From a checkpoint of a small transformer trained on Wikipedia.
Size: 8 layers, MLP 1024 tanh GELU.
Architecture: LayerNorm before each block, biases.
Each number is 500 + 50 x the weight over its row's rms, rounded and kept within 0 to 999. Layers, rows and columns count from 0. Numbers have three digits each. The size before them is the row's rms in percent of the matrix's.

# v: layer 4 attention value, 512x512, rms 0.00977, rows 250-255, columns 384-447
# o: layer 4 attention output (transposed), 512x512, rms 0.0182, rows 250-255, columns 384-447
# q: layer 4 attention query, 512x512, rms 0.0171, rows 256-296, columns 384-447
# k: layer 4 attention key, 512x512, rms 0.014, rows 256-295, columns 384-447
v250 107:431464508494521515490512526530542460495438445479473482481453462543525488486368426552394602514547585438496572474482536446518482580465513563511545436456491600487440479501496479539389448485434429
o250 107:616453497463512550582487435535616506417490460531531560463590435450518543558554522499451440499526491481520480498490463435456460452455450523523533499467529532606564458492557531523426456564414536
v251 100:589473476356497522484543495518388593517513478530549436505538429550455525483409497544564577511551523603553542477487501496521477471461517461507533590521471515495508599546533563483391548491493516
o251 103:497543519584465515439539409522474528483510469488432552494477504549531505526493375531531495504559435416495523576514582511522571468492502470453552505515522473636512336477496517532488536528414544
v252 106:504538579452530443531588465473516473473590467488446532521515511429460490464495510431384449549449533498492529494632543553453469586534421462445616525535476493432557550545530538419589612497415531
o252 109:458369487485574542434416639431498461512433565496454478465552511523568539496522519505574567508516452534442554478523452534574541464530473575523493446473507507554399436462452468511525454521490485
v253 098:507433485531504611512528528540503586511514510449521415516477469535510556433469568497477428441475543475508546489465485494565494511487443500493458557426512535513507513526514442504455495490551548
o253 089:509590506498346523376500469536600471432579467534480429502501406543454452485552392553519422520490620516415454450436419543512506461480481620430499538489516523439456442403507569446457517438462513
v254 091:497501512444526473478527460517486470458507539497390470544431332535484528498506541475439621596519593551417445490467479513466470499513617460548453478472495475458447543520494539505488538442550486
o254 090:433478508611574471515500413448527531522544428555515531474523515455596523511499473518523462524526413493607430536514499506476570508529507432467482498484485499548570479498500572547510416596522534
v255 113:552485548477508567493514509522449473378540434462496494463544480479484538449555523537583559430516546489523485512486517526540562523497486574546454499533595440473404544528508495401577548538511434
o255 111:428500490495461461510516521558594468552503414521532501479505503431491493549413444494533464515495463452518495509533558563459440480472485381527575516396484481510474472472475456494580454400493586
q256 099:548427462480418510502484652526486498496455458563544539445498570545506539559590372480464533471508497509524509436523558482477523495509611531533460484454520394445594404432497480515540517478542566
k256 100:471466530514517490536579545450479490475494497540537540571516537485544494559568391492495560571450541507491462481553561471430543557398521541428541579528562516483473490393601501519433546444503526
q257 101:525540503406502437486493534487496481474432471505432557487491498501518479547505415470458440427488462579462536401539483441520524379493512585506509540442522500471621433443459494608526509509461516
k257 106:464573506534443505628494544548565493441477603500550477480566514465465510486500454493542595589484449536435491499483499423421518574540470532452493470466561580506483460503530444462440517537550577
q258 098:470458520558591515505626425413588440522489454536546593592584457553544545482443562506494496568429481475522502518509474510416539521534443395508456476462421506555570550482487536507530536516509490
k258 095:516480507489584481482512513433518572543548416453547498523540641530529534542512544515382504409469536452553571578545387564472492522509409466453562579466453502441409538429454463496469515518464510
q259 115:527545504564529464457555455406626462491453441464462506585500433469419564489432510470449381479573560561414496510432539522412467544424480547523506462510492570494535568411526478575533505474524496
k259 094:554542479490525543637460523486515513443582541510558520526497471523441507480532471507510550540469528526408487508503424534500603519479488531361499498429504548535441502356479595546489509503498528
q260 100:533641492592535578497528400464554475567517518494541439504560582533487532449355578526506460522521470417458518510486397588546502547474396477489497508445471538560451511482510563541497444407521473
k260 097:486519506459509439494444490468481485474546600485531474492538480540507524443458568498495536405452556437557608481478358516480509496672452517405565457445483503513446575583480670519525507479493485
q261 103:534455500527404543520457644525348502472534567544477475501534572454527449522500369403528563448475550496515481563538427433460494442493548465486555470566582525446510454502582502470404525534498573
k261 115:499434510466472522554509517528456502609545534452507411521513457442633448505510442520515500526416385462540424515538510476479514537621603463487473497589501420466535414590525543465546436470581551
q262 096:518527619513485580463503487551530476529498579503572571553494576555503502464563522553580505566587554429504486572515538558474474414496487471459468429494491501524444447539451500436476482485561471
k262 111:526582550427546419383412504461504455466530523423515515473527538516566474480555397474475425503480550464490526473472543456577544496531483550466573423585535448429460578290517557485496518560460530
q263 099:439470566514500515547539467506491496516540485443464621529524568527482451500421545497566549572551450486486412492458520456520536505504453590503492450465467460428478399476427534445441531435477474
k263 096:439515531536559483456438523482593506431520546500492514486435522544559486486514566460471447451422576467583589513485464549517517515536421551557510482528519459448443466578481479431481522563476434
q264 093:564503480510585521484557441422548494476496533514575471432537516492542489498407572492486481539522392547492544501468555469430462473541469485464565452554456546516482542491520507473524472574522574
k264 101:524505534487537528477568522452561473499452482523543509530570563464472471478406569569517548481490514533370583468560553471498393492497456495502415526560504479471434492478488537612548481545501485
q265 105:492389462510472567523487582479381521507498475532518510524483581522543453535567340485413669483443530510565457501545471524429560504525574518476516545453548488471511428481468497455489558528565583
k265 104:412459497544552481473544503455442469594523518490476540502567585439628495533545479465503534488396485453613465504585503489418502552476539527514586498625608456462508428490484533492497503451564608
q266 094:569545488509511436526397502458569481483533550474422518414479456461498499413562481527556504521537475438520457505378544442545502502536542576477503491524444481444420436560497456489507451544451490
k266 098:426468483394505502377555452461549508406484484414518565479429482509546527532490459448479452547559543478483563455497620511556410454498497526596487432588451494422440547489475413532507500471443474
q267 096:511566488507509480517511487486553487491495521521555589523501452502531515484506438552494424502512487533505472544562531479577519404534438567473525494551406548490549405481453533511536410552447482
k267 092:490531510431557471550443470471546490424529541488538515521509520460616470461492479535455506525440528534491591472541484466483462452620546489493526445516508550411517542577525576469421549630450477
q268 081:532528558513518425470518448491501406394430502465434490463551381529518510539455547461434456453480504506499580473561469494533435479553521502491498483518449575520589561494495505503564502541525539
k268 092:524508538548498522607494434478439523499479511521507410527500535531436449473495538558489519516568492554456475503495440555486483520576478449535465543435419563606477501494518545538521496539449415
q269 103:525539573431511513495471462565409500543545526568477371522528419422466474537473583506548475538524410523485488513487514486553408570487468465487421555598471429540502565534582485487525528394553504
k269 104:556510480576490516527463537555496509468563533582486416461463482523448481413563626535479430540576384490509483484469522479518465450575550508436466503529456530580519473509477498436503443465519479
q270 084:437511509513565489503517434498641477502520510600603517467482531531445460453492517492537516554554500477478436527514453509563500559498471518508462480514357580476547523482429537559554448446550483
k270 085:437481421470563450499429429413484494468544470501475545533516463489563515499538511498474417424427581572614551494480449534505577463674480509472523509469516481544447509532497690533457517582467463
q271 102:443490523516457558476478491517413540493494542499456517525512537503505416484578481444499593531486522477519457514497436507590578494495491533501499500478528537531371478450449571424439528518538522
k271 091:479416528506533496526383529547406479470580622413496503521504456541588538467514536481531461546430468441629537514529387471579638501615453607464516528497542483514517487627520549469466488425528519
q272 115:390498536555653474505577413447618527451521505559508580529470504527500463484449594544493439603551408578446474451424524546526491567488418557475480549468416517569510464482397524502533510502506486
k272 098:512480439468556440534432438468508516461499536552513549494529551507494575479512525508490498453413533566610590525502399507527559509597485564555558517462543544465442486535488551509466556576478477
q273 095:501501460563580619499522481434487511518548462557532504452519509542514487534488555479472565469477444478491517497493459492442501480519566405497549538531446581504480513539393526439494479556549504
k273 098:403399507490513478438552433515430497505512486471408469452499540483601468502504530512458566406522508492648478485485537513499418533586577442568554565571478471490585478589476473461521469530531475
q274 099:531491573444514537476520378518621445586494489526497546513495489452428567514421635560463488542613443503472546441470564562475464569470507408553594507520446496496439550517493429481492467460499400
k274 093:521504533491501543429498485561483506420488490586486488445474443577374508461464525451508524508654535498374446555473560454470497525332463513466496489492485529525456538388505406473501463429489424
q275 107:490497480538488540526424653505408500491525528472544388577504539556525477474532401507448558499426491421521482541516402533510561518517514437448550489401505507526487483507577593501494519451457538
k275 095:529483486494476457479527510487493478594489515469488457494552543447584546461506477475528556517375481426643505487500461501491463517628553432499551520542523474463543478620503564477521469473561563
q276 105:415426432467473599510561535453409551474504469501481481493477556403546412481522456437531494542487499482574545500481464496595542498515473461506472489409560434479549350548427498492541495480473502
k276 099:476418531503527481440631582555586528504411441494463466454462503504513564547542524459539555529538458559558564488435605488446394550344499525599470479472558499469586469569532366567529558428514505
q277 108:600559478421519504498462438444566490548429499469483528460514565512551503477511397528510584493474489447584552466529507510561490429554474506522552507501470389428400603535567500449392561516512502
k277 102:490525550464468479404509514530446472516495491397436476518473444491508516500477484491512519487625555465421544468465559508455388436462558473639504402495539494491458573549535355524577473471482457
q278 082:466496539519481452560424498463503459557531528539520639559533558526518474529507471513486501540459591480503499523588475544448542505512400523435538542500458445493491556452540571465447522478467537
k278 085:426526496465509456508374481528464471473538518468515484525551493444608503462447495513488543476430516426576491504472369558480580432691517521479539512494541499457484527619465638468447498562498500
q279 092:411467572481544541494512474504520464609472510512464568539532490453463483509556440507506507509594517471488471525480490459543478502490465451502529539568602521499532431483496512422401469455494430
k279 105:461507539469521489418450534491523561427584570427449523525416442539555542558509496514534453478597515519465508491390467424554584541404511539465529438477484542527422527455490449462500448503474489
q280 091:505479536531522427534517482521550423545492425472486506495538472483515491496587544480452455473480550467594516445477481445510484530537552460505431530462540462545498498517483526512549468511436464
k280 090:421490540497478473447514433416447516417451454425509472479501542529536489572488474510492491455545528504594510506433497634560474524508496456571439492529420564514476532576490424479530473429445429
q281 101:495528605530594506476467356454635517449552446632542558520486513495547431522481610517443455505468469538537461557566471581478474501485546537493496553529428612415586468492412499478490472593385503
k281 111:490522502560560523479498465531559522479469395542578570499535525537446426519552550471479502476419561611558491556475471539528542535502429526602539562535529544423500421472494452508466535539543420
q282 109:469434364519567606522486402482541536528519509514455549523492524563591520510476675535554591527462457547533481402401478520539538539527476485481551524487463562517410448545515547458462530485453495
k282 089:483427467449535469403569464485541525504540461486467544490451482483551545487503533470478516491474450474618592536462508478526420519495487546642561576527531495434446499682494401493477497466452450
q283 085:503446538588503507480532533431424515429534460439477469548520377508472534485420613429516562501497480524468550526515455534494502520462506556509556459507542545491513601463422522491508500501454573
k283 088:552470485585524494663435452616463464529509543534518458510492519531444484464460546534510490552457526510473454514577431506500539536586442483360467566490492482544501435470506539463479539529553507
q284 092:520544523515596420476538533500470500549485544401525488499569485424458488503469435471469490462427465479468592461513498551553486513503515555533453467561509522421419558504478452503371537572584554
k284 099:567482488546488458500526464531437448530527585521428476475492570500438502500503511525578496497529501484478489432576418446456459468421555606580424482502515482468516500349432356518569472485584552
q285 083:508490477536569493484583557412420518480491528389483504476469492376512516520436480409563486457479450514428610499554505475479498477515547563525480440511597520480550528504437511556507570536576493
k285 084:586480533545497554516545515533500492573447559443517485509521542539486458476460478550494556533519519531400547446494561428406496569418499563500437481438506512500477494431504399486506501468522594
q286 100:399435502465506526476445476472505501516548478524551434468477552484501493444555490473441539572489514488561521472409453525518538577568461444468427530358534478557544466533437567567557520515531493
k286 099:434447442490470504440542526434480535520448419508517540433510486490585525514523504482533524423444499541650598477426535505545410517491447492640523507411502500512520540663475493520550535480540458
q287 099:480551574536565556483503455448593459511506451546494526525511494533431537463375662497566480593584451538445417520446471514528489417472418497498558535547410464565459553466415517489514491469450485
k287 092:450588537459499432582409427460528501499575535500539476503535469583505463482439561527489492493495557491451464530517378516550566530649428486330502491464439491563490518545545623471486428578469463
q288 071:531595470415503498505480550524425532630486522519598474547482645444527494474524463551546444484513451537495441548509531516541513432519558476478461477497482440512494425460499447552439563477503474
k288 088:512621511499484444485567551431570435514548467514527556514556485470524547540496518458506473538375367415425517472542550418489508491456540515446551442566523491470490525484589423487475391522448617
q289 097:460491490501533469504484403488557486500485479556472566459466431557489486451509553487408519503492541530528469479540448592538542531513489415478552595456462592556521526492454517577547444449519493
k289 095:441467412459478477503507397432527501444532423518439476465484498445562526512535501510501507418424515509677532496497414509534493521611491436503566537484427509501515523681476562460461555608440418
q290 102:458386499462529498505467551464492511449501503464529538439518540462596496540645366463547562486437530533586502487478459523482538542604599490457489489472600513492543436530514553409468540495493520
k290 094:491387436467519494433525500528516494467452421485537494473444523448573507515518450462481515473510501494632554479493575456498433507530505546642506488504555478440555480620523457510501552473502453
q291 097:507538517584424571479504560529390494451507541485514469431441632499470424494549441445553617472514524494491506558473507536520530436494526546545471518560462509485396455470463536443481536588574487
k291 100:508499513502479507519491535543392451532508642513480460518545509443538474481489463489549459556460506409434419460536500507503525509618528583332513440435586498570494485393538585532433510483519565
q292 102:540476471453463503515500409447586433505448477511375484524484413457381513489455542425584444512521498519438496443481474454538435547480519588461530554550531426530486586483476473473499469432510436
k292 107:475471507464456522602432461521525474441542588426423468533446436546442451505493538544515455522602509469371456491497435505536580533521586449394509430447460570564487502488499533466441443481420497
q293 088:511565466574457561503459538530448520562512531495557439547435574523504478429620520488522449501530500557513423562405489552502507457473537455476490497495499534588426500509597488512514504522521511
k293 090:482553517418470470495426514443515501477527524488511522539546509448530497480461454483549433520355427423468534482484431468561579534616452554415543479550501461526500508529537618509482479472490538
q294 093:510491463560523497474499496490426541401508530442453486458485540377544439450465503428577527471417538450524508504480434492546474370515619498559438531566585505410489411537372443489557484577512559
k294 096:515445512481525457495640476489590487518427435516510536502520523420464440561556440458474464561509427591525600469564622441515364532427481514581492510496465527458549451472472365564504505488524559
q295 100:470388563538484522488511444503503449513498462466493421490446497522438515470519591462560589539502517424514535485460492543569522557498507499562405482487520472504534479535505485485556478383456435
k295 094:572426475561502516395567539479461531476494480482462520531481490538426480572587564520501439497573526508507465524486534527504494480376507448520528548454453548588443493357546405456458475457463409
q296 091:571494497463480539481501463521503543456458482473581398458483505603519534483481625528563533589519485501479578459456545549482474481489469494530445478474435481577496544528530500508546454477423482